config.yaml
hidden_act: "gelu"
qk_norm: true
attn_scale: 0.177
bias: "none"
parallel_block: false
weight_decay: 0.12
warmup_steps: 384
schedule: "wsd"
decay_fraction: 0.403
train_tokens: 110900000
Each number is 128 + 32 x the weight over its row's rms, rounded and kept within 0 to 255. Layers, rows and columns count from 0. Numbers have three digits each. The size before them is the row's rms in percent of the matrix's.

# v: layer 7 attention value, 160x160, rms 0.0864, rows 6-31, columns 0-79
# o: layer 7 attention output (transposed), 160x160, rms 0.0885, rows 6-31, columns 0-79
# q: layer 7 attention query, 160x160, rms 0.0883, rows 32-43, columns 0-79
# k: layer 7 attention key, 160x160, rms 0.0884, rows 32-43, columns 0-79
v6 090:049141101139189045140122122156183135103161145130111126141145139146147138110147165126115172084124134057183078171040077083120119127151147099102147131120133163137112080146101137200171109131104073104159107087114125105126106135141170116168088159
o6 102:107180130123150118119124135151157107102147170114122148134134133081123114139147149084132115093096105069137113094131143077146135118135120123145138135095125100154157111125083164139118133135105129121163107155082111188128095126169109115113157108
v7 107:078115149115145166113074110150140097123130169120082175136147090198108115111104170144109188113163171119151108142124070114116132117091088155077105092126143124141097226131075123095131197093083167160168093123080121112123133138109151149169109133
o7 120:134107065098117130146089087100170161067162152164137177191125137182163115100130093127111157146099145122144109104125117135178155176073082129102155100109149137158106142125138156141182158148123111130149126127058119088151103176134153110158144132
v8 086:148072117116108163107171108168155072139031156147132154140087064093173147101137136094189109110062139155146146153095143118108118109124101096174131181110127121076117092132142123154169182165108138141125112134169162104154092049159119130164182151
o8 098:109112070118138115094125105082173116121086029177112066144171163081092155161154114109122079135102101142151125135093136114110102156122105097141120158127137059146093090135180107173129135156124103081105176099177145138124189109083144071112143117
v9 093:109125130122149116166110111154154142170133165102123164104118112131143140115136137133135117139137077067131095120130154095134117108141174122176151155089173140088098101156105122163099117161091135186072079067144128097124192082150096160052080156
o9 116:085130127106121098170059082122117150104169108104100153164166118125116146110114145122069143119135168075157166161131070137129144135120134119143167157075142176111105164152149118120121121165085111147084143059078129117109105140125155170142145099
v10 091:132151111118063130118064113122120141095143112202148109155150204133084109105160178142172142123150133124151099139173131143171105108144115150140163096143179081137140115127115130103154142131131105095116170117175097169089159152100145101110134089
o10 096:149115154143160106186122071153115101156109151152121069092089101133221165109135112139100120145169122107149142121091151105086113149107184116160085128115109132178099125117127134112140136127162119150147119171103050121156138099180126106126060165
v11 101:161133117121183115158172188159099197119143104160195068074123163092099174158121125145091105125148113108126154149090166192118114114121117084073149167116149151169119109106118142182125019100087103096162150086147112099136105241110054112081129104
o11 116:131128126082204152131118160175117141130166101136170088108069147116081181167112105146075078078131074133112128136095128163110108089156128140098168186141154126096215114129160105146075081157066112064134110120148092175096117183143099109100143143
v12 108:102148094145163079161115115146112138090187156108154130070136111164151166065163131140123092120188139084157102123068108131174119141141148135142144128125194110071118119119103132169128112123041151144075118133093160097112158145157195108066108100
o12 086:109164143173101153134109116162137162086196136142130157100180079154148102100110136111094151092167132106127120147146123091167141127162153138143113109148114142126127145129134117131095104139126149101087104124109119130167150146123182173098153076
v13 108:120169146112100104173120048124122149147125116146111097159138134127122128069160109160135118114078156098144157143107126093105115140131184136179142086092189134132111080091147141170063162137081141162117098120122089095137188064170117137057121144
o13 127:131105168051145170090153084125139158132126067115216107144121137102142109074145134072099122079062128086125085120079127135127072109150154121166151069129191113082128119073152142122113138125051116159075116112117148138102143105195170128085149146
v14 088:202076205167111112133149162101084164135071132107125162085134115109116110139119114095109115164081110167092116115164125146125138139140087122146146122098156077093186172140163120068102151144113110144183143118132109145079202148130132135058192138
o14 094:156080179131148125151100111112092101148114062121154112170065094149160126066119087169100115136091150107163119102100111153154134115115136126142136169103175148076127170132197076137120111148098130121094149114157108102146133124172174111094168135
v15 091:166150153057174114094151185134166133148089101116129084091082109203126131135125118121108185131029099092123077140145187059124110095130127112127133162111140144119130059122080121114176084169153117122130136114174177110127153136189130095135138136
o15 106:106137145087181109132140111155153117151069041110173122087104194116132173118160172096108110110088110129140131146098148112102107127162133130183154140136137083132129096103120196113141127159096154138154137131150120123128155119210096094140084111
v16 106:137207079151122108185131139118103145107165128089103156103111126085143124109137140149127168108142203101141119179107177100120091166144172139111113056161136218124076074111124140072128070107065131090105182115078117098123090179145119142131073136
o16 092:094116114133138080136150123143074149074149178161161076198116130095111156134103145110086126191108126084140100084135171081117134108129083076110130135148144101128118164124053143173156119120172179157082113093089208091153139107106108096136126124
v17 098:131165095073162150108152139098167131081123117083131101067140139114165141103060084144128144144112140136107103178128124123146145178065141124097147096138163185167096127121157085118111109105096170110146166071076147150138142143159138194128091093
o17 082:141139083114160127092183118134165158148104108136163153111163143153094142126120085146109092128104084144121170128105131149120097105125145145124149165126153165133153142139095088134139092161100127171117140121098149156166115125135148146154087122
v18 091:069160095198135139162100149180137135121183206085137183116116114196116165111108128154102109155208167102160117124129090172130154128138142119091128124127142131141111176159102137095127119122099094146102116127126127068086086174131136154134109113
o18 113:135160155136114169114104157186122144112188205119126125168143099117161107147074106161118144109133140101129122085150098149129134115115112122046107117143105148092109147165097108123087126077112111108115131133117128119092092191060156149127150131
v19 096:123115170154073096158064144141085155123168179092106195106090133205065153120189152175149124177168141134198095080135122079144127140184117115163134120132180169101122118122081134095139026150185119129099100108110138123089151122128142081123134133
o19 112:105148120138078133108125169118096104060161180153168135120107101134146110129130089114101166090172163081111091142079125145141145071146157120073128088146133127134065188136107123095111132083129116126147139132089164076141055115103143148132108124
v20 099:067136081132134126151109087118142122161103134125132134092054129103146141075171123113141134113099179116157103114065142051131082131127123145171110085141200165150105059105126114172136111120078119127066097089109138087107124139192115147084072157
o20 098:060135098154131123100095100134127083148089066151109077118166165093179150118165119118079137154089154087181131176152093118095147147123117110156083196104115093167107146117127125117150108185123159183094124076131102109155120103199129134117127099
v21 098:123146166156115138164111071117119111134120111105144158133133080122111102118134167121080088122138165154129086085104163156118143177167077137162141131125109173156138093170155138089132147097078154131096076143201139075141075140126184123135187107
o21 106:175128195124106173118148138105131126140148112153128158130127138159109122142136167129176102116083157169122084150160128140144082115166135135180107069156126109098122166127115116092128140125116128168078122119168110090135154150091136110131189113
v22 102:171115114118116153107205114149166084107068053095152113102138084135172084158079137092103144139093063136035166124063143122093141126084133132163097132149084110126127101140167100144157115136147151162152161143160140118082141052132146130156169100
o22 098:140148072034171200111131121127157098122084135113175077128110139153158171123122096090158118155090128129101180121058110166144082144081083136139144140163127063083127118116154149137156180091144120166109149140178154093075077067130109103165119124
v23 101:085127108129142153105099090157137105100200093105146122133120118161140108135105201171120192095179163114139075117101106079121156126074116188094108103154133161086126125104080111121137151170046170130128125137113138125102141091129122126102077111
o23 113:132111099114159135121148090147163146109118147144126163136193115142161101131103166105152160116118159123121112157099148105128136095086092155140170057159154117163105125151047109142177190138079125218177082143102119107150131103101098120149076102
v24 093:127110124231173093133160136137100127146164139141114155175135111120105112099158097139179012177094118133186079108115093071151138137182105114153178190110171108096106135140161139161173132088120123135111106125200148108126137167149137088085125141
o24 095:123123136157088119118129149104097102119130125151160140107106144143134122134167119076173123149073130122163149164145118121159163119129183129150153127153128148139145102122148154102129137143129137112100148104147194119112099094186127100083138084
v25 095:128108184126063164113177154099140161133048126081123109155157133111151111166120137098092153150154124174076122106177129175130117108109103121089088078156123084110168220136137089057105139131149099081131152130142091136039158144093173128149199112
o25 092:153138124154111095192097081110136149164116138119117129194111098122138119071105088166102166146112168112114131077095139135158111195107123114161076128081092172131143151174119127123159115112169089139071127082160085081128118107106113206106080120
v26 109:069131136144093139123192176174231116125121137107082121123113115131184143154097090139110124116119073093095139173148100161114115118086142131149147164154057134128146130101153089160136107185075150167173138143088129156105088121194103189144142147
o26 097:163151059110085148083168131135113171129114165115100117133119102103126134116062077117126089184114147119080054134094111154161122114116056113106167087171164131149117118107153121144057138152089116138140147142171160120126103130145143179143147105
v27 095:167107130112154122189122064125105122133175156169130156100140083109136138141052089087085158114134124114099161097155157186061125107129147096118140102132129125116183125142153161066139156115102125163133124131107147117075115126057118195062143149
o27 106:119182113091188148197165115135090167107157079109105101168120105149141137102058143120120129151093145155108146116094107172165117100127167148186103100159153136038151133105162095149145108100134162122062181151136179115146123107106119149140141162
v28 095:099108114091156126164128099031084074098149132097077127128067108070131130144104123122130160096187114157110111134160139133118154114096191088124111133144134139167170127118145103114082127120109093134150168067091114124153149118165086147102160096
o28 095:103141177177154083145147090083122081152091149111091146116075049116194124121122098098126160133137137102097121162149116122079114136127147105125091112078114139161145110101142122116089086118173094139134124191110176102161061123152112130142135191
v29 088:168152154126067142126128155114054208113128130118144126141141141173137149129168168141092103184122156152138117145155096129136134141123168158125121080153142165151110164127147125094089164128146162113072139105077086152084206134100185114077127114
o29 091:149085149164161104169151095139083145198119118131151141145070102159137150085117097186091120143099135151152166118079157119118086173136122135153150124098140182080097161148093150122156162072166087130134131128132134056172162095147121128115120150
v30 094:124099140162078101106168132123191131100096139136123123128116143126141086159157089114088119110127110128107079159129163149143084110124142115114129170158075096137140106121133132078083112159159071159183145172162105155146126139073208139168186159
o30 102:122122174113175107111166132106145129147079057123163109106164176102140164183124119080106109145132101154101135118109214106133116124114122125157115129142122111160167107079134081115084110179165132126095100128123114134160143119184121126096119155
v31 096:120143094102124108133122153177155094142150132106149168065124110152138137104112125129160091100076143079111182165102157148133125132102187173123175142103068180099060092144111130148159137117101119177130090105127190168134092102203083158143112134
o31 097:109116135121143176075101159132112103064098129121124143135117167121141134174101146056140145121125126195082070110144108161215148144153134125068132123158165073107194138099159085097140095144046170087167128143158140144132165162070143112115166043
q32 104:155093087111189110098106126146134144078132117142216091047139096119127164092139120103119151135123160111124138100160124082117130102098191069129149145135106102145118141148148075161156164047150154163056112179142136087162108142153142135077104091
k32 102:110116143124120151168136125145127165121191168098048186087160130171087058155079108127138089094137134135124122126108151152151166172162138171167057141134117148133146084131087176118057123085103163118153152132129141199126141142180133115199167085
q33 097:124126068141149095127123133119171048125089126178101070141159078143123093105129103130159125122082064149170145161080096125127096145152054132113096167115065124100134068123103164102148136143199101101077120125155203154142130133156152150186104098
k33 105:156133154175157097095164084183075158150142144145069188120095152146079149166119115162174086148092097123147172093087126138122089074136113168150117149143093081089149127123072168144171114108153101156110164136115141149053105146178115078103109088
q34 096:159087048172103107131136113201149120105118179131065189147165078115168144145157134100098148164097077141123106126116126123137126107102152137103132108185075116082126132086153151127094115113109107129133148161149092088132094156058102108115128092
k34 099:151113123122142107140190099076104129071152080188198166091173103163080092098128117139119080140174155097140136112110112149159178162138081123119175137136121172114149144149117150089096124112160130133132123097072169162096141146118095101180133078
q35 094:150087161163125116118108137121062157122130078161173184135123145093175167132199136103131086125151139161146105122087140062101137128106156107169114087142087145127073179157178165137111093082098166139129113151115136126190114156108150085095205173
k35 097:162131043141145092112151122158110110071132120121092130150159155102116130086094142106126149121106156152101190111127143130184150124106111149064132131154136157141100122092085122140120152108165132137084177111065168129097176090155167157132057058
q36 099:133119211112194085155107155091058164201125109081163109108130139122159153098140116088094145162173128134126174107124078147115131103130057111168088146071176126113147177138116136101139103132126153154098144120084133108122136126154147106177149176
k36 104:120115152104161153149085098090159161188114102136095111089085137136118174150117151171158149151171062116107127096185115134075108069118143106207099155087097088138130047140143123124079153115137130060141072146144126131182097129116089142098169143
q37 098:116181127066084127178138134091079136104148140082167134119125149141108132071053108117118137135157158129107167167163131191120147151128052094116163159094189119120203105132141116111129119090136115135110147120131127150079173151181109161177117106
k37 094:158141131100142067141144083103140101155100073158071120107163167106060145094101155195169134131138112093174129162162100108108091089106172030144141095105108100135153101137137094108087146157144091110189120114126143156153079132136096133161156167
q38 099:165104158170128099121125134090118090174097140123131134175104117147122148150173122108222156153150145097162123072110085091114132156123077149122130147127143095206144147146050154141143143141192169078144114128162125161113093126073153081113150113
k38 106:142074140125105124069116160119131123068118108116142089092160173102119121152108093171106118160102098182099100138152148160104122089093165124135093124160061138120086136090130140161190121106121138122151170108100147142121157106114097103129140145
q39 109:133150181114130132163119165070152121110123128088136108136135155161105128098113188108121173126139145174127173202104137144132131142119084136068156164141161148180084102134144122067210152125172129141124110127177098194154111158104097120189153104
k39 098:110103133098127154091147206110167186178106121179136145095151154159198114184106113178119112128069095131099112127116080140136127137132150112149086135112082055131144106123133103082030085149133142153165116167149132166175163113127117135128135137
q40 099:111189069091139147086097121136116136147132107077126134084181126080130119125094113176108057119134102128164156088151119133134176167133106127125132074140068144156093119135185111102115144132119127167109122137113183149066182075236148122127068120
k40 102:122151131068170172084062128151120093141117169135110085100056134116159109105092099122123083131122188116147146110148068117153142159101126107071153073068134195172116189160144108146152092146105137142109132096161176128085106127170111169168111119
q41 106:093109132225154156080112148154107151150174173106146120132147125110150103130120099179062151157135100147122167040124084123151193127085129111099070095143067126192105138107113157168115173126117203117184123100081173111103150115121131176095138112
k41 096:086073133109148178099105130085115124082118148108091072109080109136210115073169125107111188139092186122153136130118091086094094171095119157090149121115136119174130141080156123168188203108071185137098108077135168089161173102119170132137165159
q42 101:147153155134156080109179157167116177136183153136112135122147091175131098112128079163159080160106130149137103095153139109133141160124075136099112138112067069116132094112117192123112079145172113152168084120126169173081065165150170108137158182
k42 103:110122133171192165162121132169102143145137154121073128121111168106092128066146112130139129098177152103187150136132148080137093160103133108136127074114117134176059067155155154167107114142130117115162121112151188163151098107134189136100113195
q43 107:137070117118158139112128070060099118127142144110187109155180099125139133096114106147101116132112153130119199121052152092093143144119176108137126041122157140099144101101165101110124125100122179139131139141118097064174105080072137115122147115
k43 095:166112122111139070115181150088177149128116173119086084116120169122122138097119103137147188146091131150112226142192147060090154113118163120182129107157066084115158169074139117115129191108164090105184133118114130112137100169187102105153099107